Part of a small language model's weights.
Size: width 256, vocabulary 512, 8.13M parameters.
Training: a variant of SOAP for these matrices, 3271 steps.
Each number is 128 + 24 x the weight over its row's rms, rounded and kept within 0 to 255. Layers, rows and columns count from 0. Numbers have three digits each. The size before them is the row's rms in percent of the matrix's.

# k: layer 6 attention key, 256x256, rms 0.117, rows 201-255, columns 0-63
# q: layer 6 attention query, 256x256, rms 0.12, rows 202-255, columns 0-63
# v: layer 6 attention value, 256x256, rms 0.114, rows 192-237, columns 0-63
# o: layer 6 attention output (transposed), 256x256, rms 0.101, rows 192-236, columns 0-63
k201 087:126145158126120162118168143112120137157197087110162147139168102118141116147139148133140142131125080149175094101115119102135097116169095118151104110153108113169126141084124144097160136138132129
q202 092:125149112110120127133103129117136127153099141121164149123151156155152107129139124150112149147120131093097139115119153133132153126141147105108141164113078104071147175120131111150119111096120132
k202 099:148165147096143134119157168136127125163120126107113121102135147129137140088128097114154137136130140115128156121164108160114114067110116134128134156106161144122111138147126129161160146128147112
q203 090:122146150140151107157173171149119103130131129105096169138075131096157126171102105124117136123126169103119128121158133141161143134141101126135116129114135114150124136085109139092134133134135129
k203 094:154131140155123126111176083085159145114139095125092134099140186122159143160124109148120131144131135103119159127146131144133101141100125099123070119116122168109151141170106128177120138095160158
q204 095:111150137151111134143144164156103116111107130130149120109115135167130127117110082099141112139133125166119147197084151131161119128137134134132141145158131130140117175169112168114067146128153150
k204 100:124153148125101141121169140122126106114154131094087142126151173117141133121160154128105132142123138193160128137113066171137142103141056135161109145122132114118140114160128150150173132070090129
q205 089:132126160148106135107129100102119128112136085092157133117139113108111095076104095170140128158132150117134120121113140145119136111121159172126115121111081100102134118127103141137129142195143142
k205 086:124115111124155118119144113146157111177150123142131119151099077190162106139167165122124143113126139139129112108140133143107123153171107150153119170162130073144119132087147129118156133164091131
q206 090:153121117145092178092088095140137126152101113158092149147133163142127140137125146148164113136116103148192096082125106165180121121113153124131113084078132102119122138145151137146120145108143143
k206 090:159158097125144131116116143098098105116047123158135145164138130127118129098084081133140110125162132128103114107144135095102114156130137173098131159104132140145133159119104080120130110135139124
q207 087:190145141138165164133150142184133129108137161111119134120148123138139162133129094114134105123168131116118103140178156116145103140133101094097142129144129115085113150141132151108094127120115088
k207 090:109121126141140133076161143121140132153152114120139149182093086153164125097149163141129141114136149159115122123098116132094120137158101171171144175146124106111098137112133141106176142143109138
q208 099:129175116127133119154149139123107108113160132106125152103095110179099129121106136107112118111134146117150102142104133149130166141128109135195129144141168169148106168079132132153126127185129167
k208 098:088129156099153141102136137133107146134182136132137154129139102113109125129147147105132105131107099091138133126112166166169130102137080122141143129140128145125121164128128148085160110125095119
q209 086:161153125125084153110120097106123126131122135126095128124131149124101132168131058133119173085099131190134132107128076126143162074146114119085168136133157142121099141163097136130128095096125126
k209 092:173118108120096128112122149107139166112128169109123125118157170098149120123119079119190136156103142135095166122102151130112117119151149094115173113107143144164127121137131136120097131120140119
q210 097:154136090124108179113150131113127127163094126127165118133138160119126121092140124113080087146104113134100108163130112138098081149096135178152110115100150118119137089116127161152145136106106110
k210 100:145158093155148159148145156162189144116134143142107135148135122113124107112143144137075132140130146122090124106159143126121114105127130196103114144085160124108120148103154129076127157140102126
q211 090:098144123097125136159112104086132135131099114124099149125097070131135057126133127108086162116158113126140148125159107148124155117091138143143113123151117170126092128141122142091101122089148103
k211 096:120116148137119117161134134110149117115164142156103163117120136133110127165087126124119116127104140168120141145153106143095164127101124148112101162153138099149146117130129133120155125092119107
q212 089:105176101074147122150121153116120154135136139161135135115123139129135101099102098101125117149173116123115103113135157117142162133164146156147156119090107183148081110099106147166087171169144107
k212 094:137120128120134111104112186095120079134104157145116116155140116163141131085154128113181121141131141184076151138145159153118148134185131133139145169135144102126128115089155139131114096135112079
q213 091:082150138098103101141166082114083151087145106128140127128132106117145126112110106130126121151152112121098127115084085172127134133109136139098145153128133135131083181144061166160124088174117084
k213 100:154105112124126121123161118112125115121149144127100163123127101145173129134121153107133133136130161115138157137099181131131099122174117084184120166137107115085134105130144129127183116150143129
q214 082:115136122149157114115158103127120103139138094142110170090146111120129095171134122135140156103116082095148080079146099123174111183142094129121139112134156177123141160121106124150186104078085114
k214 088:185137133114082114146124108086130133115099161118118134097151169063093140132089102128177093147132100088111126128115141112125135134104133098120137091074139173107125145159109123159118127100176151
q215 094:101062141139089120098111164117146202164121132189116116118137087169177148129123095111155063120160129131116134115146119134123098167119110127109128129168159125106086116112120115130167144150147172
k215 097:151156161125136102129123113094134108142126123179160114108097123155124161162098166146116121135139124132177138115091148152132092119128165112102131105079138131122097140137136154093124108162101079
q216 098:150131158097169157151103123144136084104138118151155086158132104141097111166130144121102144132087114131144131124086115107127170153138082124152118143129112120101135111095102133152164100110067164
k216 102:141125113176118144159128148150135149098128129140108085150191168127119123114133138125098118141140149129123152129124126118142112146142125135133118147087137140166166149169143116146131151151088098
q217 102:132112113121120152101159144143159152101159149141128141134113123110121108105121114114117084147152104126106126132102148119127111117132153088094175146149103107123198131139149167139148130108129111
k217 097:087147136133151125111148150127085140154152127118140119150116114131142100132161166174096116106160140164150138129083106169123156133136110161156161143163134132136134148120124172118160124165061116
q218 085:168147133142172106143145114124089090108093134138151170181101151092090127119138111128141169158146135150100130118157126097123118110130145116144091163097109122111107125107139094130080121149138148
k218 098:115128171151110118128140144152117129119107125147144111146109116159120117119127104149162160124145139158081125140110125150099134120132116146125167128115143107103132134095158081135143143138095152
q219 094:156139115111165150118162131111145148120126152130140139145119137151123183152143151125093139122109072078153113133190104174107153149149157151160135131108125130136128132105147155137133177123108103
k219 105:149117105126080135111126141104097170120132094104123110113165179138090136122143104101129159137111103095117119123118175100137132141097085092176143111117104160118151176137138101118109088089146136
q220 097:119108144160146096131069106155113125136156173129155125194125142126139157109116145138158124131135155185097150112123154118098132116136159104138150119073114118123108133150111135137119104150129139
k220 097:127110129144162098172118115189145108126152110149106112154104103134119102111143109142132127139109114174100125138077119120143090152129139135119117132140126145143118085141140106130091137144123143
q221 101:166100087130143139140112143115138132128115135136126085135144104129131149135125188123108119122118129162129140176120111121093118107149097143148133143129137107134128142149116146123164119113091165
k221 097:133163115126076117121141132142132120145118140129152105063147149098152129116149089116131137121123149122104085133131119102096109104093182119123093077125126131145133154135165123100108135107149136
q222 083:161122096160134132084132133128111101121095103123152124152145143122114168133138132115140100150140124140144114134087065104160129104107120164111121123153153111102109093113134146168123098179097112
k222 093:148132118111120126083145110127110132119111122163133149166151071116114136082131140133137132092148165161119133133117128096123102153114109164134137180109141093087144121104161097102133180168087112
q223 097:118100129134093110121131123081124150152153142117126119098126096113147122102136090142166118106097102112120112129113133123126150144114097142135132135142148136159172118135146099117197113112104157
k223 098:128109147113109104142077125132145121158151115180132097122144128122078137127091092127097100115086119139125160134108123102103172140114108138115143101103137135086084124128114127104129138107105080
v192 115:135144132142112161139154094156129137147166193137151136109169089193116144148115147140149161126115118123160144133080164134076117156117096143099109105153126121099089123105103116133112143158167131
o192 116:162127150132140086122092145101149124106101136104127134082170120098132164178123127169119158161118108118151115096120104134131096139145149158087114155128139125149145097204096129075176152108104123
v193 109:117099140131175151114081140117103126092123151144143140119113110120129085115159175087138107127110122140113131139162130114139132141134146125125128093102108096107105167121122104147119146130111103
o193 109:129152086135143123137148167101158095122147136117132099131108065180111123130129142109091107124131128088113123146104137104088148138129120160161158101096142145094193135104141113111128158156141132
v194 107:074095161154147108122124092125149138101143154155142101126154133183104113148133127114176114120117131116114147082138134117141168123115156157123142125124124149103140163121164109172109140131126105
o194 115:106145146101151113133137206146159144125144132133157111124156104149155124151141108139130130094106147136102093137113117141198147149165087099155131167136112110126124126139100114136113119125068100
v195 104:115106122155116132140120171145113144129150159115160132111122083156126098143157107126119095121107103136157092157111107124163138130132110150121127076115146125158115102141153118157096141133101110
o195 101:156157157062134177141112157126146094162115149120097106060151082102110127138120143120115150145108118137110172158147080099106138130126133133130110115184141139154201124039157104140137080122120144
v196 096:109102104150135150129109117138145119145165125105108096101116129071097124137089108142106102093129094107125105198085108155133180115129117120155080166162158110171110106143118104119146133105097131
o196 093:101128103067128111158148133117113130102150138139106154151112103094102115142104112145076123142121148153122135154110122081149115104122150118122174121146101094148124102112138150118101148109147097
v197 106:108132163109138160161157126140110104136180145116150129139123103111161065112162128126111093086114113143110137110130118142141176142118119141127149070116091122162111119108167131158132123162139114
o197 099:105094116128147168107134195113122108130119139133124105173111179123142163135107097135126120161106131120156153136097178109116119107137117090127104125122121117132155140150134149134091151108092163
v198 104:092092167138152128085111151153135118159129123115123078072139133172106141122113153100129172097135131114146130129146159129174149131137160140111141134117114164087091088140129133149153157137169095
o198 104:153135132094143141141106090115115141107114116146150156091183118157142172135132103085166073086115167123114151113124100067091127105138156119094133089136161147136093131151102115080094143160115089
v199 125:109155113109129117155139107127118126106125171118094119113109110128101133144108102104127145140108082106159117134123106170107105130156092147099121113125132152177153075106071161185130131155133159
o199 121:157138191155137107158073129118134115114128106138143086142129101157114144137142121165138168138108116160101132183120153092107126153092170150170114158098134113116132125162116136140095149098127089
v200 114:128147142136149121078132169131144113137124142148156125096166119156119144110120107143120124100108161118085145081117136124138187117115195136128137128114178129114153145146137107141145106103098102
o200 110:134139109099108144095128111108117145101116171126115112121110131160116101151084124079157157138103139142150101135139148122106107088196128150134146117136174157133081167132116138145105108162136121
v201 102:100146117120105112122151115110138119101112099129141117121106135120073088094112107129117139109151143133124116121127119147097092129098134122158142131111118154117099139154159115108130080169124114
o201 100:147151138146097139155138095131120112132161113139108092093084111127163191109117123109100091122142121141107131084105100116153160137157091092159163113135126148118116111136121164135142118130124165
v202 117:114110097126104147132138142097149138154154118107139134103119122087141108127135105114130143149122129129136163170106153132158089086151105107129151069131068167176153115115097143136160103144148138
o202 119:152074150142154129161108148157099159130160139119060123117103129129074134175129112108159111095149162173128092174103152099112118103099163103124118153096134128115103096113143136110108136149114220
v203 110:097144135162122113134163167155116121138122154125141105127142114103116116124119086103122109133127125160161166122101116087126123103137137133105158105110115115164113082114126133131128159140138123
o203 106:113104155118116098108093138119139148124151150124123141110151115178158094143147091110184132123156118159120117099098147137112157113122141119105132133122109137090112078153128135164118161161125118
v204 105:082158113137150134137120136153139082124110109145063061100068116122143116140105162077095120109120078128151137134144122130147123112123111123189123132129091142166124119126130176139130107133155096
o204 099:151115141139102095139127136059129135100094133156144155191135135135085153158067087116132110136121142096160112149135122111147103131065134111129136135127137104094124126128115111137159144118118132
v205 107:160116147124115147120145126095099169178124103115109151123133150088140140160134091133142124138117138154122133076094165166126151125145111151115133113134115153118134106113148111149109122185113144
o205 110:173161119091103143157120141145095136123124143111113118107103128200133077112117102161145133130119132178087165131121095118115137078156158097117146124120136111144143114129085118152145096113125154
v206 101:137101149138109123110129190142152139118149102176122106069114094107103111153151156106148118111137089125132145112159082105117142103093131133149112147149152159126131142131128154117148151121105110
o206 101:150133080109123103168155146146155139125130172109175141150152141142171106124124102121108174093148079119107115151152130126107133142134170143129113127148112106124137145105087120157158175112141144
v207 100:118115149084152134128202130129115100179116147131153134172135112122140125074145122173173111132100127158120108145121175122160109123132125154127141124098091147102117154154165126146147142087109109
o207 104:101137131138139155134116147133135097109101145128124082150107125062111136150132121103138125141117115129128113141128105162133113076137137148146113078137141081131137103133134175099129100156109159
v208 110:138120138106067130095134133135135088138131116092126126127163142129145142110102121135082117145146158129143102126096118158126099139136130082166107148153061127110151153125132128055151119178137128
o208 116:156121170116126119130152135129122111122120123184111130098135108154124164118134137115203108064125129133158147104141105133130175129108148124107171129132114097148112144131112112106136133192109117
v209 107:144171127105117122136154124159126109136108137079116098153119104144175133102127144135130110086149102130130112123129149110138099139158153095137128117134099162133120111108121138093154124106120141
o209 100:140109118144125155147135109115119137156141062157149105122135122107123104090131059140148107174184149113131122082093121097118111118119155109119119154146112131139123127135146166108147134174138093
v210 104:125089148193111092148147125109153131122131175177155145115150130187129111151084110119181110133143156114091106107139133149103152140123148148082097140140102139084085156124145082149136127139108127
o210 106:157155111088126102149140147090141174141116133058135118171156105151136117130118151103137135113088161108136125122149131117148153103153131154174144118129118142130133127160120130106128131142164142
v211 112:118161112129182105129130080123163146124158085117119103149133140152121185161127085106162130085122108150138151142126095151136117098127147140105104125156139157097150126135117154128130105116207150
o211 113:108116146150076141102203140148113163133087156141129213177137137112119117134149099137110137139129122148088105139170169110155153130112127136154110149152125107125123120142113146126162136162102079
v212 102:140090108138107148140138147124137156151163125127131141157094128118125093193141152099154132150114113137120151156156076143158104093171110128107144080137107096120128149114096123114156114124169158
o212 100:140154124163106132147117129163133097149147106106122088117104125111104110088159165178100149111108151165142078119166147141163125155113103132168087119077116152128168150138127125128112116140148136
v213 113:133142138141172135119085084165106139113118120124148066123203120120087154162101087183134135112145143116132104122124135109139165104119174146136164180117161185122169127144092161114098125098092161
o213 108:134156111131094099153086142127108112117097179108160130129199121142118151137140125107119157187141117146111119160131103092130110127094113153140109107117138088141104127126092097125045135172125102
v214 111:135120132131124093148124119108185144119139100187114119106119125110093146094135135085139112122161095151118126139162118116128103104147139140150135127134148067110121145168135141092119134108098119
o214 105:092153131167118124160123133133142131182191172127186170134113174142099142136082116157154132142110149136145113131132140108133093132119153136149142108127101095091180133108086074124183145127131168
v215 108:119134121123141139148130155130101117116083119117157102151115099126138142139148156146065114136100148124127132160143128129223091118116189130121139121131092131085138123159174100116143164124107119
o215 101:089109135132074141116136154115141094120177091127116069094096119120138142126142089070115174125110099136102153151148134132115153175134098122121157137146097128148132143133157161122108100112150151
v216 114:137151129114119104145145143146132120131114072129143092101117126069137085115166143133108170145147136123121091103165096110108075086132122117127131169116130154109116088181133122109143123103142154
o216 121:118111143148135129120093119146144146160141110138133147180121144171099177119089129105150108141150129113117117103105158142134127101098160152116095063134142093115122136107107127167077122146163146
v217 106:120117107130140174159156104139147141125117090093108091136114126135077171153117139103139114089139093146175129149136149112157097126147121110153108146132112115148153103113100159144133113091137100
o217 109:134098126134126092099095066136116154152130140115119151164100108115135109147074105158129118084110103154136112125162098087101110129122092164121101144130133124102138092110153125078136149102101073
v218 104:148100078100106112115099110122147177126144072135151090106098159111138111132121124066086125110124154107136098139127099103157091139112078100149121150174090123105128114120072151082142135150150167
o218 104:097100146135091114117138132141104104172154153120128118145138094096119120116093084154159126142194135149092098136129117139172123082148128142086110114163131132188157149082129135101128112112160122
v219 113:113133114163185099123141079116130147119105147152147104141143114190142140122098129112143130144142167080099112113160149136085140124136096148088123148137117142066091143111135121116131133108115137
o219 112:160100082137108151133155157126108157125073122135147132170141186110158123121124131150124136116124106147135126169111112152140113140144164137126148111158161126136093124138122127128118110153148105
v220 111:121161096144109143109117126126143077137168148144164145142112130123145117163156151119147105101124084154148153157125158090154124119187118099136127131113110096141116105118153094122122134130139142
o220 107:139114153111192110162154111150147166178117138126110101119110102163124169131094160117110135148139136155155118094083100139133099150109128149124097144102133163170133123133096164176146113117125136
v221 104:146112125144132103164117136183120136153111123120127121054146095098136130156127125075109132108143100078101132140150127156111114124109130125165112122145128171147109152134126131135125175050138100
o221 105:086143136115174123153152118100121141154134130104141129102105111128131122124150090150176121109123100132092146115109136104127153141144147107140163103119169128111179134097099129200132173115115125
v222 112:105160101138142096089124124136103142108110144105142128145139126141118126135150158095094145081149127107146077125110092133150126144122114142135134125094120098144140126114110098141103098141141109
o222 107:146063154113138150130164120135104082099163146110144105103110089130122142119129149107177080134127129112099107159114121101127136124169073142121123126098135118155094135170162143148138145101090128
v223 120:103122122098103141139133108153100118150103171123130146132175082139173120148166149142101136144096107160142121174125106132120113130154138126119139155181047141095163144146158117151099132118138100
o223 115:113110125160141102145128131186154151108137166116110053129114101143110133166117123108122169131155124122092099134144171078152109146129142131117137135121110163162113114130132113116130108131166131
q224 101:137118136118121143104149156177117176118094113106115139099145161103155094147123119115130098110098142124108165147152118127123149145140100129118153108168118160134126085142162126119137137112142130
k224 103:123141156128129127148124177126126141126107165102106153121153135146139084060145128153121111108160141112152182128188181128108148135168126127115124153140134145151139147132172108123099167129106104
q225 097:190123156157106130107095116142107115102123117124123152180097133124139101120107087109123115109125122129141121139150110099101131124140159088123103101121119098112117120159172154100122138117116157
k225 100:150126103141170168085077157146127123091116094124148110133144129129111147128134146129115116088129133143127095149126182089066125155104107168146078121131091110129126128141097127064127148142096115
q226 102:144128148137150086137153084122124119084143129140146094108111114168085165128149133148150130155108153138142141107129123113122126134188155122177092111139091160169124135117135133142147111147171154
k226 090:131092146119138105113143097116132172109130126140187167106136114107142126101126159137120090134184124136076147090138155130134083168166108119135138161102076143133088130139105148142114118156118104
q227 110:168140135133144138111132149169114153158098164125092120130140153142116148144109122123132163159147129163130107139130157097102156112121150164113136080126144130135088152093130116139125103125137128
k227 104:157112115126141176150119153137130107144147155115109125162111100168192147154127119138148101134102132130079142141139147084114133139118108106128095096122123136155137137130136141133156144138139154
q228 103:115113141138129156150127163133129128110144122135104101110110141169131149109116165104075183138126167152155125174149159106121156131148129145108092151141101177140167140125157128088141095120118117
k228 113:094170161122125169145144145114115147136132159107129096145081190122120163099107141092115129100111134144152131132128145122134162105120102159120107129140146160143134125109135124114150177138170149
q229 099:076088199150121121110123115151106124121065110133106114126133174190095159135109167126068170129142144132169134105126111128128142130126130138137058095125085156136149115167142136133138117098150143
k229 102:136106120135117119125149106111162126135114106181125139134156138140123120098144141141152129132123111130106100077134087084159091124108101129102080123092102180127128103139080131136141138188130100
q230 084:132118165160153104151147099155125113119129177130112140119146120111116179170113124134073159154093126141131102153107139133158192139160079178130148127123145130127114136114162117113140111106105134
k230 089:133135140134123121183077110159131139099152171104135104122158127127103160173152109122122176137114105140112106167133131124140187119126128125137127100107161137115135089142172112171128146124129141
q231 104:110081116129120125159131140113138103065124100138137107103172135142144149128148122125124159095136132124148102148122142096129120141151084158160181133146162117114139109145128112125116139106124170
k231 087:163131103163124117188131091144095147102130142152152081109142145103109095157146106143166150136123095124120147157109113111153135101096136118116151109123157089114094100113158140148122107133138119
q232 102:128167104120177104133122123121141097132134150120112108159132107161140116131087130125138124170150115124124115083171197096103109157153176113112113117114121139125134159115155115131149102150118169
k232 095:122096108124149101099141128094138138102144110133108145163090115143157151122119167089102125165168171167113110124137160137099093180106093132121101197103102125154092131116100117133130161088111085
q233 101:124134152179118142098089129079125142156122136117115143139099152118161160092104134141152122146134116123113131116114112121119104107157133143111144115096153176113159170178136122168081091176135162
k233 097:096117106129138152086173154118122171096141139145119127170115114144136124100134147139104125159171143136070160105127124132148099149131095129096099164127151127085102135117082111108121113155146122
q234 104:179129149168146137111111174130116145156099132143140099096171146155150115171121106041110138137130158109110116132115131100134113169080080145108103082131171168116095140119131113132094156118128127
k234 102:117122106118095126171189163130109112157137124126130109089108123155117080158108159112137146129149130114115150098113144130149136119139137139139113151137133083144126146118127118150073173163121147
q235 099:135154117141133142145112159076101155144106126112181151135108139113147153110132076109132133148124151152150130095159139096101148106129160122164136147120116120119125150131110120090129155124148138
k235 099:123137110127151142105120105120160116164140137112076137125101121200126127114150115120113163101125133125163118144090169131100127124155125142101078121158105077107161127107123140096119141096168152
q236 093:152133117115095164093143163102135160145105121092162094123108152126130102112122099085155103097130077093104133109116143113092122119108114106181118125128073103112172131112105123105174126131139093
k236 091:142127107125124168116162179118124125147098111140136157142135108106114154131102158134111107143151156113123156135140148108077121168147118123136085162162131109131118155104116144071098146112124139
q237 103:135109166103100121137142123162127157126104109157108109061160114141132091174155081133114169135132120177103132141149158135128147184136153117121130145147116158114127124137102102119109126123179119
k237 098:149109157107093149156151151137133165121129092157159073101155145133101144153161154134133083110096110145139118114120156112113123159131138134125131141141108079168113091148109109130138114159140166
q238 106:171140078127122134163170106137157157076163165095160136146119095095158146145082136137119121160128067141109129134163143127082094099150137060119143150121129117106158157105127122125114168126164151
k238 101:144112109106138154119093127137126158095128135116118135099123121131102149110192120161114147123144173147171147111135181130090115078136148138124126108164110109131124148097135106110119126088085154
q239 101:126101147141099148105105142086136129165128139132122157075142129114143128186127125114137130115128156131163162102140121125143110112122144113107089101065149139098141115137164102132107081075121129
k239 102:118124119154159091107127131143153127130129150105099130081122153107148142128152170106132120113107161111162152122089131100173111157120139140101154130138160143121137111137159106119123108116148181
q240 099:139141134133100107126133198139125120131116124115140158120114148162089142138143136066093170150086169172159173144123124147109124106138131128154119106100107136127123114145102123121164103157159127
k240 092:104112154119128116134153131114152137098160148113142164134114105142146083088100165138071122114133171108162143084123158139097124105147111135147121142155176136127118140124107150148110101171101120
q241 097:158127142158170115157102101140189107102132137121126135152118138167118157139141167137112116174113126152177132083158104147160110142157112114124096147103130152122130117119181108119176107113129119
k241 097:115122119153125110153126104155146114089141152098145126104123156109093148092157117176131098097135147144100084073145143113140152134146110131134134116150081151150102124147106133106136142110089111
q242 097:114073111129098150132146132115147153106136103133136126137140102108142123133112138154131143088144079118111087124139118123122130129109136131112135146099119118077122151097127117127121150083143134
k242 106:126126126098138113105113139155115154127124095141084143118140150146112127180114116109132152100083114113125131139141170147111106149121125145088140095104070163099168100110126059110169134131141123
q243 111:098117159087130114152151151119130130146146115116092136133127146116126158133085098134130132128096140109093130103127164124133150159138158123146141133132132115128090147128097126152089077146133111
k243 104:090070123089096166127144123129102130125125097131107117165095128144132078130094155153092112086128164119131177132161091155134131153120140127132124144159131113120120165130107128163151125162107097
q244 100:132124158151144143155132141147123106143123084102077103122158126130115133125137143096130160132151148116163124112121132150138156142135136159140103109157100154122127119120149109123103118134133141
k244 099:071126145143164154087160102156139110159121158127116122111092131143084142114110133077156157141127120075121162074152162109134098135127122157117097129123089143122128105140121155132138126139157125
q245 103:087128147104166098184088138151117097096145203139103132151136143150112142162093146131109098142082159128089156129128148136163113183150119116159125097090094156136122131113115107166147096103143131
k245 108:150147163137078131147174088115149149094164169101139162106144133107154139113088159115106131140131129130090092137107149126118112137151148106141151107114131131129113146170114131154087120136144151
q246 096:131079140137141131137121131132122096116123135135098139160158127155132098117087158090092156099150172123164115128184128122119125115137077126124083126162110146138163112140157134097142152134118152
k246 089:167116092136130100132120161090124135121097102111143141098145106109141143104101107094166119059153172131170105089143151105130147111109112128103086124140121129151135122109146132100155159165118103
q247 090:105127115159135115165112138112179143105130122105150127140088141121122120160083152152140110127130133099120112105183128091134124144165139114187162177170131126155125141111105122113123131100133187
k247 084:115086128097148182107125138107121131166116116126097163077133135144146132132110108109108125094151128109164128124107146154106147155154138107112135112152086117131140162111112156107111122123127163
q248 101:147091113132102114127096114142172092095107146148172110114126183137128155158097139116123133108141115113163118089128179115106127114114126093095119130112142153104148119130130140121103158129093138
k248 098:138122113155140140133087088136099123122123150115130132126156146125109109110124095128109166127162116122131171116106114126157114131157145090067123106111101142130167139130122131141096158130131154
q249 108:168142123120093123151189123137157144092141113117150162145079130106133130129110140119093145135130115172116134142136168107116102109150167119152163132163117151130123158106113127168111128132136156
k249 105:168144147130133161120132123115104148106145145136141108151106126104117095118122084158088134083131088125133108114154133180132136126109098143119130069152178140099123157112147170139148123114143158
q250 106:121178153108158102164090147112128138139139127160164105084125133161151199147144104145151123136143146126126089087151153113123178204140110110153164186092108121123140139129119101145129121150109133
k250 107:089102155117133102188108127146168117167149148115109132136141109136132135178159110121098142137167086129119106131100103159119136144164142105123159108084111117163124086100160106163126135103149173
q251 100:133078119107118134088153113117100106161141122126126134115125132123121121103147165141163146159135159124163118129135156161123132154136174157158113121116112084125130154164098166084126144148117101
k251 104:120105113176098140116089131142110140170115098123129093111136157098122118154125077102106150124116133131138118143140093093118158111116123109142147125100131137130134124130129155129160137122136154
q252 107:109112132107149136135105154139063108150169124171108095145112133123126178121067089130159116136189160095092105133103131083116135161171152133124191110104125152142137147119109138183150101110127109
k252 117:169112132106130129150151092126147170082134128152167117142129103091158144140132147158151111107129101108132149107098133115148152159148102126153177115121108076165133113130129131113120119136148136
q253 102:133064140096090145143134137145169167119099136079144110144155137119128149098107134139146106101125091151112124138128127160115115109166129132123138163080142139097115161141144091113144126100112112
k253 104:141124119100086172119156140102124182091106072125099100164145146147122141095133125134142121136101089148104140133167116129113108123143146165118139137136138150133109095090108110107116180138139142
q254 093:153128112110111129138111091121154139143123161091144071107166146114126136140103133154129137120113105146147112184125181162123123123132144168127142141147123110130131108100081116132140117163133109
k254 088:118107134140126116122127108125129082127146129126179167120100103131186090115110112153075111141130134135143145085118152127137142157130143121161105146179142123130086160127098149126131117166124111
q255 098:122089153144125120117136132161117074111114102152148118134127155133089139136085161128117144145135132103152168138147122152159148098126115106129080125153100129117115119092197148068133086146155142
k255 090:093100120099153132109141149129117159087136145153075168146101130181148126108117157131133179123137181128117104056116137096126117148110116135123097106150139161122158150129107121128119138149122121
v224 108:095126144119135106109148168146093141183126125129119127087179097125151138139111127116151146117137158138162138146120117146159124112165179108112173187146140119121118114175157164117105134107152126
o224 106:148105111135098133128110128111162134145121173118133120093137151127102122115155107120154145127122089111128147151105174084111141113107131159155107135104142194120122139092109123136127127145109129
v225 090:144160114118113167101094133168153149132121163133100121140134077153115130133129087106153106131135141091162106091122109113101090145146140152101162132128147165110133124143140137116113154117111135
o225 089:083107203137171116165132113087096139126121096116129165143118115125148131126132111144114114139144107144096152142115127119151121135106160116165146137091119107142087110117085130156099160122143105
v226 096:133119108086083109146092129145115134136144106128162111121117145166115164150086178111135139166145140134149171128174140117122129135140134151132132122125111171162162145148117143180164169107116201
o226 091:140153140150110151101146129093061170116122130102121156115129156113074084129162153157138144138129089168172173138141076140193074136089138132145134129140134134106130117147142106107109131079131105
v227 098:137145130100116144146160131123114138123115110131127137141113115154092141166145159149134116137154098163114126138096111116169165112127117169149108105119109139165128144151138150172128151155134114
o227 096:140118180145123135084129102139141127161144119121097124153112087115149068116138139124093132092118139163101113130139146100100160122104154082094115163109107146130107109124087110044124140061117145
v228 088:138082125162119141081102168122138133131106121151158178150137157152126146119087157089145117099123125118118116106127090121117158123121132096095144099100118123160135128147141189127087155167121139
o228 088:119135091130122136101139109147110149127129157111148157108145136121134136089196114120131139129110152166121167115152137111130097091109136136133116133140148141161088166140133079160097120116149105
v229 091:135116153134117129142105146125130184124136152089135172105086090128133131144139154113119099143124159096161133095119127113111111120106159175105126162102158136133105150148112141130155096130099114
o229 089:156129147134112122176141061115104140127120069135104105139146161093144128089173141143131129147140142108112135115141095153143202115098161136101132159103125119143140075144116136105090151149120114
v230 102:089128124128153190122115156138118122143093181131122135170118132090097094090122104084145120127094101159188154127142183132088116125153158122136131123136158152142148141141123105130109138072094131
o230 097:121173175123119126158137116136152166145075104099097081152107110135143187121134163135131152147142109106107146105125113106135162155100150126139117166103099138112089107135123148154142110158108096
v231 091:137146149100155125146116119129120148113134095121064090141126120163147114147128116112113106102146134101128089120152155126110123107099137130130132144166124130183125144135154099168121138107117144
o231 101:137121144103048143146119120127146163136170151126164181108094138130124143108169170144154173120107091135125158142151106143117137101124122141106084107122140102106090108102139147171134093082112136
v232 103:125131148094151092112125172110132245137120120145081126139124114168146129090110176135137095109101142087143141111115150142123132118115131118125163112157123110132122141146159148107131124098060124
o232 096:096130109118096131107136127118099112097112149134112123147185130114085143171129105145112160142152105197142119160114141132130116115153144121109117186154115131154162130135111116169139134126136158
v233 092:127136154117138079130132110136117147117129099139175134094130102162156106093120125123144119097159171134116126110094075129130148116138117084134105191116128114097111107115124136135120134175193121
o233 092:136113130151120142126110179125137105147130112115096121158099145136136144145135125150151146109109121114131143093120139147090118136121117170148125128126132158142147116130153118086155132114128111
v234 092:146086103174121112112106141132119112124127104150128133126122136120141112113110159119102109144127146153139165099087084130130182126142140129100112120144148137146122108143153147152136110148135112
o234 097:167130124165134152139147132158121155136113086100135136128153130118115118124154102112173090132160109126131084079149133081147112188120115121123110119132096172154129147103138130088109132142112123
v235 097:102104093134128091119118122117151144113118135103096151089139143113120177130132168123186096155120124111123135146118146120164126145127118079115103144122153103152135118155090096126147153112150155
o235 095:121156129109144102107149114091109160124087117099126166157135136141121085115117147096117182098126119126086129118154107122118154136123130133154173133115129160147166108119146152157093158165111108
v236 096:137100151087108155115150075141137150158127131104138094184122133114137102136113087122079092119116141103109120121101142146098126150145165125165145119146117106119147153149109168114096136136142134
o236 096:137101140109155130134127110131134115118150118114098145118085121176127163140108156143113124144133132118138113110102148108110134097103144100125137085085121134146145176117120107165113110107101148
v237 097:111145171123129198123160125167107175159091111106128108117150144111129096129136110089108122116148126114096125115108097138126111124123146085121112124120161144108102100117087120103145091123124112